config.yaml
n_layer: 12
d_model: 192
n_head: 3
n_kv_head: 1
head_dim: 64
d_mlp: 448
vocab_size: 2048
activation: "swiglu"
norm: "rmsnorm"
norm_place: "pre"
norm_eps: 1e-05
positions: "rope"
rope_base: 10000.0
rope_fraction: 1.0
qk_norm: false
attn_scale: 0.125
bias: "all"
tie_embeddings: true
parallel_block: false
init: "uniform"
init_std_qkv: 0.0365
init_std_o: 0.0
init_std_up: 0.0365
init_std_down: 0.0
optimizer: "soap_variant"
lr: 0.0043
lr_mult_o: 1.35
beta1: 0.95
beta2: 0.99
lr_head: 0.00621
grad_clip: 0.5
warmup_steps: 200
schedule: "wsd"
decay_fraction: 0.938
decay_shape: "square"
final_lr_fraction: 0.0
batch_tokens: [32768, 65536, 98304]
seq_len: 128
doc_mask: true
train_tokens: 369900000
steps: 6185
dataset: "wikipedia_en"
Each number is 200 + 30 x the weight over its row's rms, rounded and kept within 0 to 999. Layers, rows and columns count from 0. The size before them is the row's rms in percent of the matrix's.

# layer 8 MLP down (transposed), 448x192, rms 0.231, rows 28-52, columns 96-191
096,184,222,168,181,133,203,195,198,199,209,168,236,155,224,232,200,191,205,224,209,202,165,181,223,252,195,216,206,156,107,213,250,209,199,200,227,197,223,199,157,193,181,152,244,188,241,166,150,218,182,173,156,193,185,182,162,222,231,238,212,209,214,137,202,200,259,228,195,186,166,232,223,213,199,195,196,231,158,242,176,238,200,145,185,184,210,184,159,275,221,195,162,242,237,185,200
096,191,226,250,246,131,198,182,193,207,150,171,214,230,192,236,133,257,193,210,133,218,223,226,175,206,211,223,210,185,200,244,198,265,216,201,220,230,136,194,187,141,239,178,273,218,194,151,209,174,194,167,233,203,184,203,197,184,177,185,199,210,192,152,206,201,210,183,209,219,178,214,224,214,186,218,261,195,204,203,173,170,275,250,192,225,184,200,192,199,176,197,190,273,182,273,215
098,129,185,182,205,210,159,205,225,209,212,213,220,211,218,160,210,190,239,172,180,192,156,232,228,230,211,170,194,202,247,154,173,198,173,196,256,196,182,236,178,187,198,185,240,209,197,148,208,222,198,206,244,198,156,199,179,181,183,208,213,163,206,239,189,156,204,237,200,211,153,260,172,186,271,191,220,161,132,195,201,232,258,203,183,175,206,156,212,203,183,232,171,215,302,276,166
100,177,199,265,166,209,228,216,216,242,206,200,169,195,215,150,214,262,197,179,233,124,207,263,203,148,223,224,236,143,258,228,214,215,209,238,187,223,258,193,219,173,210,190,198,246,173,200,248,248,180,192,137,205,229,214,206,207,210,166,240,153,195,211,194,181,180,200,218,148,174,183,164,215,228,148,168,208,238,184,191,173,186,135,137,214,203,175,204,276,191,191,218,187,183,160,182
098,172,126,208,174,223,206,183,206,165,190,195,223,188,152,193,164,217,200,154,244,212,199,220,271,146,171,204,140,208,211,240,162,238,214,215,206,182,175,232,204,182,185,207,190,240,192,170,160,167,257,205,159,191,145,215,210,173,197,216,138,156,213,194,209,210,187,233,214,194,220,233,189,207,185,227,222,184,259,205,167,194,213,215,192,186,141,178,248,172,153,190,205,183,171,183,198
101,158,221,218,142,230,223,215,156,158,193,196,230,224,177,217,201,152,255,215,141,137,213,213,147,247,200,130,233,222,214,176,205,177,187,181,215,245,198,199,176,207,234,219,244,264,186,232,249,176,163,200,152,204,216,161,221,217,196,182,197,231,187,218,152,203,194,204,198,232,212,180,206,162,212,203,251,205,185,168,203,215,194,226,197,182,180,205,190,171,199,185,211,199,201,251,140
102,190,216,229,154,146,190,215,237,255,239,212,190,183,159,205,224,154,190,184,205,229,180,231,204,201,199,206,207,212,165,205,229,205,231,178,221,193,181,236,197,216,215,165,236,219,240,210,228,196,204,165,123,222,240,189,101,235,197,222,210,214,211,198,162,207,270,237,173,232,205,261,202,268,299,270,203,217,233,190,191,178,182,221,192,197,152,198,284,162,175,249,157,209,156,164,218
100,209,179,176,165,158,174,213,166,217,251,202,220,208,184,197,179,226,178,232,210,222,164,215,266,188,244,163,171,250,168,198,223,281,219,134,243,189,128,208,226,203,264,170,205,176,166,163,226,201,191,174,177,183,180,202,196,227,187,238,189,222,229,149,161,201,200,210,157,190,228,205,211,239,196,204,197,238,199,176,170,143,212,164,195,183,192,220,159,226,252,189,192,231,272,169,174
099,219,177,240,168,162,220,147,195,183,219,207,242,204,208,223,193,184,195,215,191,234,239,234,173,173,210,246,200,170,247,169,231,204,171,219,249,174,201,249,217,189,211,182,184,184,141,234,210,172,214,212,160,213,230,183,228,183,199,218,197,162,187,169,199,171,220,221,210,231,218,171,225,193,269,198,202,137,156,202,249,214,202,171,156,212,201,132,180,211,164,239,209,229,141,188,200
104,196,180,143,216,167,216,246,195,207,156,196,188,218,143,169,202,192,217,208,181,181,212,193,206,187,214,193,191,143,211,240,215,152,200,180,175,248,277,161,219,200,172,230,185,260,159,221,174,208,226,236,236,200,210,232,226,223,215,139,182,220,201,230,244,216,212,213,150,203,185,217,171,179,235,118,220,136,205,175,214,177,186,209,191,234,176,197,267,131,243,130,205,189,210,172,218
104,205,195,201,196,240,171,207,160,226,233,176,204,213,200,219,188,230,222,215,208,179,242,253,129,235,216,214,217,191,182,150,190,194,177,212,186,158,194,241,207,198,213,226,156,163,234,178,206,174,127,185,207,146,247,196,191,241,194,222,202,208,242,171,219,183,192,222,168,173,218,214,220,251,134,169,200,206,253,223,194,136,218,184,161,221,193,166,214,183,230,225,202,245,191,221,226
100,170,225,222,156,144,251,161,189,195,203,177,159,196,161,187,236,192,177,203,185,205,177,196,182,157,226,191,181,179,170,209,199,240,238,157,174,217,155,198,214,246,191,215,196,172,250,227,257,206,172,214,170,202,226,206,165,203,170,252,179,212,232,188,230,237,254,207,190,145,164,170,211,199,241,192,281,223,205,160,218,209,171,164,179,166,215,138,190,191,153,178,189,213,190,162,172
100,204,166,209,201,169,168,190,199,167,209,219,181,202,139,213,233,261,187,224,228,209,165,157,173,179,196,177,237,167,173,133,185,234,229,179,247,208,175,188,192,166,216,202,216,213,208,184,144,247,214,212,145,157,222,213,192,255,172,210,187,232,209,222,147,213,281,225,167,183,165,159,223,195,172,170,254,208,219,168,173,181,219,189,188,211,243,226,159,164,214,251,200,193,224,216,155
099,221,223,212,254,240,209,223,202,190,201,185,170,242,192,188,212,253,156,171,227,185,181,191,193,258,233,182,191,184,182,155,215,246,187,221,178,144,208,199,220,178,233,180,208,199,194,175,177,144,161,189,187,167,174,224,229,225,213,162,150,254,201,191,135,237,155,151,185,215,162,251,180,182,146,233,207,168,174,185,198,161,217,153,243,164,203,263,224,193,180,191,199,190,208,279,215
100,223,225,190,159,189,214,183,235,189,225,187,226,255,181,217,221,184,214,153,230,229,193,210,114,198,182,171,258,200,172,211,194,230,296,165,225,221,193,192,264,163,163,163,204,165,175,214,222,158,204,155,175,194,175,216,172,188,186,232,205,219,156,232,208,187,174,229,235,182,155,236,234,178,159,229,225,207,237,178,199,205,177,162,237,233,173,154,155,251,190,245,199,208,187,261,195
096,181,184,191,198,218,219,153,214,222,180,193,209,132,181,179,201,163,254,186,194,180,181,213,161,166,185,189,195,188,176,215,187,273,191,202,180,244,245,222,241,201,236,212,179,229,222,124,207,226,187,219,289,226,211,246,165,211,215,167,191,155,232,246,200,219,196,204,211,252,226,198,182,231,196,215,160,209,175,233,204,170,256,192,186,181,205,169,227,195,247,159,191,176,185,197,177
098,157,209,245,136,226,204,163,233,188,202,256,229,179,229,191,258,197,215,202,173,182,192,182,195,239,167,234,222,219,219,136,153,210,170,188,177,224,187,181,199,195,169,273,237,216,197,150,194,245,217,178,161,181,196,190,188,204,203,191,148,223,203,195,178,239,204,180,171,263,205,214,184,188,206,200,170,177,183,206,241,163,143,181,232,101,254,177,155,246,212,227,164,202,174,246,195
095,194,184,231,229,194,198,228,234,237,224,250,217,198,152,158,202,202,225,200,216,213,192,198,247,157,227,237,180,225,213,189,183,204,190,210,286,251,239,144,234,220,177,249,197,186,191,170,217,251,223,177,134,207,169,203,203,173,205,188,215,241,229,188,160,208,198,159,203,208,179,189,199,214,227,290,193,192,204,153,191,159,211,225,221,172,178,196,167,245,180,233,225,151,183,192,210
099,204,195,199,209,214,223,203,192,255,218,227,194,212,199,214,203,218,225,220,199,156,210,165,194,219,160,186,179,188,218,159,221,228,195,181,171,181,156,170,199,233,220,222,207,253,252,180,167,170,184,182,156,191,239,199,201,232,200,236,211,278,222,224,149,133,206,210,188,192,201,228,234,188,205,199,213,199,176,228,266,193,225,146,207,255,230,170,184,201,173,155,215,159,172,254,169
103,218,138,243,232,234,246,194,168,245,266,230,204,212,176,206,214,205,191,184,202,218,203,264,152,213,224,163,167,192,180,177,197,216,173,184,233,226,191,184,193,213,206,167,203,184,203,157,157,138,251,206,179,166,217,221,226,206,142,172,218,198,226,231,292,189,197,174,245,175,201,189,256,209,157,198,216,200,275,202,203,188,205,164,260,147,201,147,195,148,167,208,211,184,196,185,160
101,242,145,232,124,161,202,204,194,179,199,190,167,196,172,199,204,189,247,183,208,156,201,236,217,193,217,193,213,238,213,251,218,238,208,206,196,160,186,194,181,224,189,207,239,227,217,93,222,133,223,145,196,180,158,161,210,167,189,185,161,210,176,256,199,181,155,230,196,217,253,181,197,193,190,173,207,158,201,221,224,234,225,169,195,200,234,216,178,135,193,183,184,200,206,184,182
103,235,198,195,173,168,216,264,165,157,180,160,197,231,182,250,193,181,189,154,155,212,173,230,162,201,175,246,228,180,202,168,183,158,205,179,244,198,138,162,190,171,252,226,164,195,238,216,221,186,168,182,189,195,203,210,153,246,205,270,233,171,257,209,262,180,175,158,179,204,225,176,202,205,234,217,212,178,230,175,193,216,181,178,228,210,134,194,210,164,227,197,206,207,228,197,170
097,188,255,185,224,198,181,185,186,218,190,200,256,223,199,206,170,183,219,147,183,196,204,125,236,224,195,193,179,160,227,224,220,221,244,155,237,201,173,244,223,228,185,170,180,188,159,199,159,199,249,172,183,228,264,185,178,227,205,181,217,215,212,164,118,192,244,196,238,165,197,210,237,205,241,195,204,194,150,180,169,185,167,174,248,235,194,197,229,239,191,181,198,189,234,242,168
097,216,229,162,214,213,173,182,186,202,173,224,209,218,208,298,213,186,192,221,219,209,187,163,197,228,256,162,222,248,210,193,207,188,166,182,229,229,201,204,160,214,203,184,189,218,180,141,210,166,224,179,210,210,179,179,219,203,211,179,256,214,213,174,195,257,178,148,193,242,157,261,188,206,224,200,215,189,173,220,175,199,183,254,190,143,171,217,221,258,197,207,186,201,163,142,188
101,219,222,170,188,156,192,157,224,158,245,184,172,192,188,167,224,189,224,240,193,234,192,259,204,219,165,200,219,148,240,244,184,184,195,195,210,157,136,168,188,185,165,202,218,224,165,167,204,175,210,173,164,207,182,151,169,190,204,199,201,174,188,221,162,220,264,207,217,152,185,184,201,159,202,170,193,201,167,177,153,221,166,225,196,157,228,178,187,243,213,180,169,203,184,169,185
# layer 8 MLP gate, 448x192, rms 0.227, rows 29-52, columns 96-191
103,233,171,216,187,204,235,193,174,228,200,219,216,176,252,132,198,163,179,200,184,252,188,189,179,257,191,165,221,185,241,195,261,219,222,208,165,202,184,239,252,219,165,209,228,204,175,239,145,217,175,174,226,233,196,209,184,171,206,217,203,206,156,233,190,207,137,193,177,242,207,225,204,164,183,188,220,172,169,214,211,241,152,145,181,171,233,141,178,183,196,171,169,148,242,164,221
105,243,202,190,165,185,199,186,203,192,249,222,187,236,196,161,223,207,174,247,183,252,208,169,177,194,170,145,172,236,193,121,186,240,211,208,169,234,207,192,198,202,188,186,222,212,240,212,218,201,195,258,195,146,241,260,161,148,255,274,182,196,201,270,215,209,158,193,215,179,220,176,125,166,211,169,148,150,166,166,222,207,238,199,202,218,193,171,227,245,225,197,189,185,200,160,211
103,183,196,185,174,215,199,208,217,161,232,249,185,171,154,167,187,205,218,205,171,270,204,165,176,226,187,221,171,121,209,174,214,215,90,219,189,209,179,183,176,120,159,218,201,178,158,154,193,197,218,216,166,194,200,213,183,193,181,158,221,250,215,162,142,218,256,187,218,170,194,198,191,194,175,220,208,232,223,180,155,176,179,227,169,187,171,128,136,239,231,222,222,204,209,156,207
103,177,212,216,132,204,236,225,183,181,179,223,157,129,225,181,208,196,180,190,260,189,160,214,150,226,193,208,167,136,210,181,215,197,253,196,190,174,257,221,218,175,246,195,263,180,218,211,196,203,198,212,195,169,182,209,238,170,256,160,228,250,225,198,181,203,237,182,153,217,174,163,164,190,217,183,148,224,157,184,213,225,221,188,172,150,184,214,201,190,163,157,203,198,212,203,188
105,177,173,203,210,237,208,193,222,229,220,262,203,178,185,249,203,294,198,158,237,206,225,183,221,223,220,207,159,153,229,198,193,230,248,225,188,223,185,224,209,199,161,162,128,144,209,212,217,235,188,222,199,188,188,199,177,196,234,152,213,209,200,209,202,210,214,208,126,159,172,189,202,164,143,152,173,210,217,184,226,185,208,157,247,139,235,218,200,156,231,188,210,199,245,207,175
096,178,180,197,219,198,214,217,171,168,219,190,198,232,191,209,190,196,171,189,193,200,221,161,197,243,176,227,203,184,180,193,219,234,183,167,153,163,195,174,117,219,209,230,190,156,237,222,220,225,178,176,232,161,187,175,160,170,166,216,213,214,179,177,188,157,167,201,236,179,138,245,231,247,209,152,214,212,220,152,185,211,222,146,202,209,206,152,184,177,241,186,166,186,224,254,197
098,181,174,220,182,152,200,178,210,221,190,210,186,175,206,220,224,225,214,277,204,211,201,144,219,240,211,247,145,207,194,234,176,193,169,221,201,219,213,257,251,212,244,206,229,230,189,194,200,196,213,200,185,157,141,242,158,249,176,221,190,213,219,214,211,205,230,153,189,167,188,209,193,181,224,210,220,132,186,252,159,145,237,187,146,213,197,166,239,234,232,189,213,156,215,228,172
099,220,166,199,250,146,243,177,192,197,206,171,187,166,167,197,254,214,184,201,233,201,182,171,174,184,195,231,194,191,248,226,212,195,175,173,211,188,232,235,210,172,205,200,192,206,130,226,197,192,149,244,190,188,241,209,206,208,164,240,202,174,248,198,216,223,195,229,146,200,149,177,159,194,219,166,198,185,193,170,215,187,250,238,235,173,212,124,215,163,170,173,200,251,240,215,138
103,253,176,214,231,177,145,210,203,167,237,251,164,215,158,214,179,215,196,231,237,172,190,175,243,226,211,234,182,184,238,218,172,154,193,271,261,169,218,173,214,235,223,173,194,204,199,170,198,175,174,202,186,275,200,183,211,216,159,240,187,209,250,174,181,171,211,164,174,160,225,179,170,196,120,231,199,214,178,191,191,185,237,186,235,179,199,232,198,253,230,209,186,199,258,162,213
100,251,220,241,210,185,272,182,226,212,217,194,167,164,227,201,241,136,234,215,199,208,209,200,124,136,194,242,193,215,186,225,205,185,236,171,208,222,205,234,223,227,199,188,178,185,170,170,193,173,218,196,208,165,196,216,177,210,208,247,193,235,161,212,209,203,181,170,224,183,202,167,223,203,237,178,204,284,190,230,204,182,240,233,169,164,146,203,205,220,186,184,148,148,186,220,246
101,188,206,244,185,183,262,211,209,295,181,218,240,222,159,226,190,195,203,192,145,153,188,188,186,193,191,217,201,214,189,208,143,166,186,208,175,235,179,212,193,191,243,172,190,161,178,186,180,199,174,191,200,213,227,187,156,207,184,250,192,130,210,213,245,178,208,174,222,127,147,163,158,197,166,209,222,201,196,272,216,203,161,123,205,177,229,221,162,239,212,183,208,188,199,177,222
106,223,213,220,179,196,212,226,200,224,147,170,230,157,228,193,186,230,269,251,221,206,205,240,156,165,215,186,202,176,148,193,178,124,193,218,200,203,222,204,195,248,193,191,159,157,187,247,191,147,183,160,194,180,202,227,251,166,228,139,205,165,225,172,184,222,217,180,231,172,146,184,200,143,201,198,200,206,156,224,157,203,168,175,188,207,255,182,199,166,208,211,154,174,205,148,195
098,214,188,231,135,221,248,218,148,255,197,217,243,226,156,194,233,217,205,154,231,189,208,183,169,194,149,218,225,225,221,180,192,230,215,235,198,241,196,191,171,210,212,173,174,194,232,204,189,147,229,187,207,201,186,203,215,173,241,212,208,186,164,169,200,137,219,203,188,104,208,186,164,207,164,166,129,210,212,219,159,188,180,190,204,262,238,183,135,228,149,207,208,190,172,169,213
098,167,221,162,210,216,197,227,239,199,163,212,203,202,215,166,196,214,189,255,193,179,197,151,201,224,132,256,197,177,235,226,213,243,163,152,217,177,191,178,209,192,196,178,218,177,235,211,246,147,152,274,192,149,229,245,232,211,201,220,212,172,222,162,219,271,163,181,185,188,188,208,192,215,234,218,241,188,226,189,179,216,239,237,225,158,197,177,196,169,138,192,217,139,178,210,191
092,212,205,196,209,176,232,223,222,233,219,230,216,135,165,165,269,227,213,224,189,266,247,225,225,167,215,161,230,211,153,174,187,185,202,221,194,186,171,214,177,226,172,171,210,206,255,199,212,205,223,261,142,188,181,168,204,194,249,167,140,205,217,174,239,189,189,261,195,148,191,185,163,241,190,226,198,197,222,164,186,187,164,225,202,156,143,213,186,243,236,170,170,226,219,184,164
108,211,187,188,162,185,216,225,167,296,249,191,190,248,191,165,179,219,208,212,230,234,242,189,192,193,245,182,230,136,270,197,225,211,221,248,192,201,191,206,205,232,204,194,204,195,172,188,218,212,175,212,206,148,174,214,190,163,250,191,170,219,133,190,242,213,248,213,189,200,229,202,182,220,222,210,250,135,170,170,163,217,199,194,158,161,227,158,176,209,207,180,184,187,212,201,192
101,229,160,182,163,214,194,250,209,227,177,216,189,170,157,185,255,228,171,180,262,178,206,220,217,222,232,223,242,197,182,213,177,234,221,216,276,224,204,178,209,139,222,212,165,144,265,270,222,193,146,232,163,142,140,199,199,183,212,188,234,202,239,179,168,215,215,185,178,188,153,165,250,174,220,256,215,244,210,224,224,213,214,235,140,192,219,235,150,241,223,178,223,172,193,178,231
100,214,212,217,185,206,220,216,213,228,213,254,184,167,202,190,195,191,216,247,194,203,177,181,241,170,166,204,178,198,165,218,169,211,204,205,173,212,189,185,191,227,250,271,184,233,187,127,209,201,190,176,172,195,220,162,243,240,250,190,198,216,211,191,178,172,220,233,300,227,191,201,180,159,140,229,169,166,206,182,187,157,224,241,186,223,280,180,164,216,180,188,180,179,132,168,206
099,237,191,201,169,211,237,222,207,209,167,202,201,236,162,241,189,242,138,193,181,222,220,170,170,213,214,158,147,214,178,163,187,192,221,215,225,192,144,191,189,201,232,190,247,175,189,168,145,164,215,241,176,227,179,211,202,197,182,151,233,239,168,138,214,222,201,260,239,181,231,199,196,185,203,220,223,199,178,189,140,178,186,217,203,194,182,179,170,206,174,163,218,140,174,166,214
101,164,215,195,241,214,185,158,200,178,209,178,179,190,206,186,233,181,208,157,263,211,239,161,196,225,209,139,140,216,179,198,160,207,198,181,191,188,182,189,208,137,173,171,212,154,217,221,202,140,205,211,164,156,214,145,158,161,232,195,177,199,253,180,213,227,206,192,220,182,193,150,206,125,246,202,195,138,189,212,233,194,212,215,137,257,229,199,187,190,187,195,212,211,162,174,242
098,234,178,212,165,149,188,167,201,235,233,211,200,202,205,187,200,242,165,212,207,194,143,164,235,181,194,231,223,156,134,249,166,166,192,149,168,154,163,206,182,201,195,202,207,184,217,196,176,226,221,171,217,200,178,225,177,182,193,176,163,176,145,201,158,177,226,147,166,237,160,131,208,209,189,238,186,181,163,237,241,224,199,223,243,200,204,176,187,198,135,236,209,216,258,158,271
100,195,256,191,232,200,194,181,194,252,211,137,265,189,236,209,172,201,241,156,203,189,215,169,178,245,213,229,231,219,207,190,166,164,172,222,181,224,211,237,206,224,202,158,183,168,205,190,227,229,253,214,200,166,199,149,222,177,184,136,171,171,183,204,200,210,216,235,161,215,214,154,228,189,247,197,143,211,157,183,259,168,199,192,223,216,219,176,274,193,187,218,184,206,240,257,178
098,172,157,206,226,246,207,165,169,197,166,163,223,205,203,208,205,272,236,217,161,248,182,229,187,195,161,186,193,231,179,198,225,214,230,231,207,209,195,245,151,185,148,236,172,211,229,150,188,237,197,218,167,195,182,175,149,166,187,175,209,207,205,196,243,263,202,123,206,236,193,178,236,231,228,213,206,211,155,192,209,156,156,173,245,215,202,258,206,263,211,220,165,148,217,217,177
096,216,213,225,200,192,186,200,251,216,178,230,177,241,197,197,167,217,239,202,220,246,205,228,192,166,186,226,213,225,236,217,188,198,241,210,212,215,179,193,189,207,171,236,235,218,171,162,187,183,180,211,174,185,207,267,213,221,150,196,198,194,229,100,164,258,212,165,211,139,165,236,233,217,236,290,228,225,236,207,201,245,230,284,230,157,211,214,235,241,196,153,165,194,156,191,178
# layer 8 MLP up, 448x192, rms 0.242, rows 29-52, columns 96-191
094,233,160,172,182,177,215,230,213,202,218,188,200,191,231,190,250,242,272,191,192,232,175,215,229,225,201,189,215,245,181,246,224,182,218,197,148,182,260,231,175,163,187,222,222,198,219,191,210,123,204,152,177,182,140,218,215,179,222,150,239,254,195,188,201,208,197,290,204,194,213,214,200,204,242,195,178,193,210,173,210,231,179,185,167,171,239,162,198,187,227,168,200,204,171,106,167
093,198,201,174,196,197,187,175,173,217,192,213,220,161,164,199,225,198,192,141,175,220,199,230,163,178,160,189,142,230,218,92,223,150,196,230,243,211,137,218,194,171,186,184,207,218,214,172,221,241,190,237,225,187,209,282,171,209,240,195,179,195,161,253,208,218,193,225,181,196,201,223,164,197,170,192,245,171,181,183,213,226,189,195,183,206,204,201,210,167,247,183,133,260,149,244,166
098,208,215,242,184,216,213,228,150,202,215,214,219,188,205,187,163,241,129,180,188,181,196,199,228,194,236,186,228,193,194,205,204,157,190,222,264,169,168,207,198,165,222,217,230,174,221,229,234,250,224,195,166,164,205,215,182,190,149,214,233,193,214,216,121,165,259,202,228,173,177,142,211,196,169,215,206,227,255,202,217,183,228,216,159,193,204,170,200,202,166,165,192,201,204,133,170
093,197,224,195,239,228,242,178,147,249,170,202,205,188,195,248,190,194,221,212,264,189,234,156,172,160,225,244,183,185,183,185,163,202,129,221,170,212,203,212,142,216,184,234,191,218,261,242,174,161,173,210,145,219,271,169,224,216,179,182,179,209,210,216,158,183,193,173,174,246,213,219,200,186,224,188,196,183,233,168,209,158,205,175,151,185,186,162,184,289,211,196,194,170,209,174,246
100,196,223,218,201,158,228,213,226,216,235,169,198,216,173,187,218,181,261,208,198,180,216,206,265,198,232,207,160,191,198,217,190,227,155,160,214,291,200,211,208,215,206,187,195,198,220,162,213,241,215,182,254,211,299,208,217,206,197,181,147,208,252,197,177,204,160,161,171,203,175,203,218,239,214,207,197,197,202,193,155,220,155,194,172,208,213,207,200,254,202,203,215,167,245,211,167
104,260,174,198,238,124,160,236,182,162,215,204,175,218,214,168,237,206,208,169,211,244,191,209,223,161,200,217,214,133,216,199,144,218,199,235,119,174,188,211,155,216,184,193,231,178,196,139,193,185,209,150,196,203,165,187,170,197,173,207,249,219,219,178,196,185,157,219,208,224,156,197,205,226,184,207,196,187,232,208,228,186,168,211,232,241,142,188,274,164,177,238,167,264,147,194,174
103,220,174,182,213,176,234,189,203,288,246,197,176,245,141,114,198,197,177,165,229,197,235,186,192,230,204,160,200,160,187,146,191,227,212,142,197,155,209,213,197,198,162,182,267,153,204,199,187,218,188,233,182,213,201,225,213,198,227,177,199,180,209,222,177,204,185,280,150,246,195,178,214,173,265,163,214,154,222,209,201,163,229,199,202,196,214,232,211,129,220,237,204,241,223,217,194
098,245,235,230,197,211,184,172,220,253,172,186,203,175,182,202,180,234,273,243,227,160,195,186,191,190,137,158,211,218,250,141,227,211,188,249,184,143,149,221,230,214,187,205,184,208,170,213,230,157,201,217,209,187,185,167,180,195,216,183,208,237,246,150,215,189,244,219,222,219,189,230,214,190,213,196,215,211,222,182,219,234,183,196,228,196,208,157,238,212,224,211,232,130,201,149,221
101,222,206,195,222,151,199,205,168,184,177,231,207,240,196,161,258,284,216,211,206,172,191,202,204,229,129,205,206,229,198,216,199,237,189,240,175,144,213,229,209,209,161,164,226,243,189,199,156,217,194,234,197,157,182,176,220,220,221,166,171,155,165,190,205,223,193,191,155,209,192,178,207,199,169,125,204,191,175,189,261,230,254,184,205,232,214,234,220,167,211,227,195,177,166,190,181
103,203,195,170,195,267,204,210,112,194,205,193,120,213,273,201,252,186,170,125,248,164,228,188,185,244,225,203,200,144,190,174,224,190,202,178,219,156,173,201,266,229,217,195,164,201,202,192,263,177,194,193,179,175,241,200,202,217,155,189,240,172,238,222,222,177,217,199,209,234,189,232,236,235,148,171,183,244,176,208,162,185,210,229,152,183,234,206,186,190,180,177,186,203,244,268,233
098,177,205,168,216,125,190,272,215,263,222,178,179,249,188,191,194,168,193,182,216,173,233,165,231,238,226,183,186,186,229,206,202,226,151,207,170,205,219,192,202,147,164,206,270,178,166,184,221,164,191,177,140,218,218,188,171,181,219,159,180,169,212,217,233,159,223,213,125,166,228,127,209,203,239,180,211,176,187,269,132,221,203,159,191,169,212,191,246,204,201,164,248,177,225,242,187
107,183,158,188,174,255,175,200,188,234,226,200,171,202,260,202,186,245,210,204,105,202,145,175,226,153,224,197,268,217,193,181,173,194,178,207,188,197,150,241,201,237,135,193,126,169,205,218,245,217,242,210,185,232,209,191,223,201,211,185,144,223,187,147,206,190,177,212,179,187,243,233,223,243,230,154,187,203,183,140,190,221,209,266,204,203,165,264,188,194,280,221,194,188,170,194,170
099,207,206,184,201,215,238,243,220,231,138,224,181,183,193,186,229,153,235,229,193,188,210,185,185,186,191,168,216,177,169,227,220,143,244,207,196,197,148,174,150,199,162,207,188,205,175,237,302,177,165,230,183,208,192,192,252,166,209,246,196,222,194,184,191,187,169,206,222,235,192,223,165,187,207,200,191,186,195,196,262,196,191,232,236,248,202,210,212,158,210,185,214,223,180,195,157
098,250,211,223,216,232,171,240,189,178,172,208,204,243,166,220,204,216,193,237,234,194,174,181,224,194,233,206,203,226,189,180,204,157,232,230,208,197,149,180,223,189,193,204,235,230,190,157,146,225,163,199,193,185,203,155,154,245,255,209,213,222,231,209,180,237,232,168,212,209,191,182,280,203,200,184,179,205,182,196,262,170,166,169,166,217,188,224,181,214,175,239,216,213,221,223,195
099,231,174,207,168,189,170,132,191,156,233,189,213,177,192,244,164,225,210,237,273,257,189,151,203,236,206,208,214,280,213,202,261,154,186,128,161,186,247,183,204,236,229,232,204,203,265,216,174,227,186,243,168,168,234,178,203,184,213,197,200,198,205,186,291,184,213,188,222,229,196,204,210,193,175,181,214,199,226,241,223,172,241,281,184,175,209,180,233,169,171,178,154,170,182,219,220
101,204,184,175,196,210,199,208,215,227,223,256,249,202,187,170,214,198,154,209,195,173,149,189,215,215,194,253,228,176,160,178,220,208,190,176,161,213,195,228,214,225,238,156,228,151,179,202,195,237,240,176,211,184,142,235,211,192,268,254,248,209,249,173,172,197,200,240,187,247,172,245,183,221,192,216,146,196,231,197,236,207,253,197,174,235,188,187,216,211,242,243,194,186,220,220,221
102,207,248,204,208,234,242,191,197,228,207,243,204,191,212,199,180,123,174,208,251,182,210,192,227,248,233,221,235,160,121,259,180,192,164,239,278,244,201,254,173,209,173,182,190,156,172,142,176,199,206,203,158,174,190,239,191,179,215,229,224,227,206,235,217,162,213,181,271,246,234,176,185,172,161,201,247,204,195,166,177,128,154,173,178,152,239,173,149,209,196,170,214,198,206,176,186
100,231,179,164,213,273,218,186,166,207,234,206,219,203,191,175,198,221,206,238,184,213,235,229,282,198,215,156,177,169,162,255,166,236,157,235,170,196,163,145,266,225,210,192,185,157,192,236,195,227,170,179,175,185,185,151,198,217,269,145,205,250,217,197,221,172,210,230,265,190,239,241,206,146,135,189,210,195,172,173,207,174,234,185,224,265,217,205,198,189,198,227,163,194,244,160,163
098,200,216,207,189,156,174,260,214,195,170,223,195,151,216,172,170,196,178,168,228,187,176,177,227,178,196,198,262,208,197,167,213,214,256,225,222,187,222,156,205,197,206,177,188,187,224,110,167,186,246,137,209,175,217,203,207,206,247,219,211,194,202,164,213,155,158,209,183,177,261,192,242,118,193,213,205,213,214,197,206,237,211,246,145,196,207,183,200,183,174,239,221,191,178,177,205
109,192,207,235,129,181,138,222,207,214,185,204,168,138,219,151,209,183,211,259,244,251,196,215,218,169,228,211,196,212,177,228,186,201,162,175,241,204,205,170,203,173,170,249,223,207,221,212,153,145,222,179,223,223,194,190,208,215,217,227,246,231,244,210,221,174,201,213,205,187,211,168,209,214,178,233,200,234,161,173,216,211,265,169,205,130,201,179,182,211,128,146,261,225,207,195,227
113,150,272,225,212,187,191,278,206,185,186,212,259,220,190,209,214,184,220,154,151,192,182,198,214,203,198,111,202,213,220,182,174,181,224,181,151,196,234,214,257,198,263,194,215,208,188,213,256,184,189,224,170,210,227,176,273,201,203,193,175,161,234,214,207,212,197,191,220,162,198,188,212,193,140,210,156,187,221,229,126,253,176,203,188,193,214,205,211,161,235,137,148,244,161,241,164
100,199,227,182,205,216,156,234,158,211,172,192,180,212,244,238,227,181,157,197,248,166,220,173,173,155,149,223,194,211,200,222,180,205,196,198,209,199,232,185,214,172,232,247,156,219,181,110,185,190,190,187,221,204,230,152,230,220,230,166,173,220,187,170,213,164,212,174,226,164,195,174,157,197,152,264,217,253,184,252,226,186,197,160,184,239,162,217,174,193,223,184,209,160,169,205,246
099,230,210,213,205,246,206,187,235,204,225,227,196,236,157,179,264,177,200,211,225,205,195,210,210,259,249,233,218,168,207,200,221,208,182,211,196,187,204,196,210,162,173,196,205,180,180,174,206,177,173,233,194,243,216,155,145,198,247,183,232,178,194,201,132,194,179,185,194,185,178,153,181,202,187,183,127,160,290,252,166,241,185,170,211,270,169,184,177,205,219,234,187,184,207,249,255
098,218,178,189,202,229,202,256,237,211,202,211,209,190,180,187,239,197,203,182,183,197,238,183,165,235,206,157,235,165,181,255,218,233,222,184,179,220,177,199,163,173,223,265,171,226,219,183,186,251,223,209,197,212,204,192,245,198,165,210,211,176,203,185,164,232,239,177,154,199,232,235,194,256,251,178,152,172,202,222,229,176,212,193,205,158,198,156,141,214,194,191,253,173,182,187,242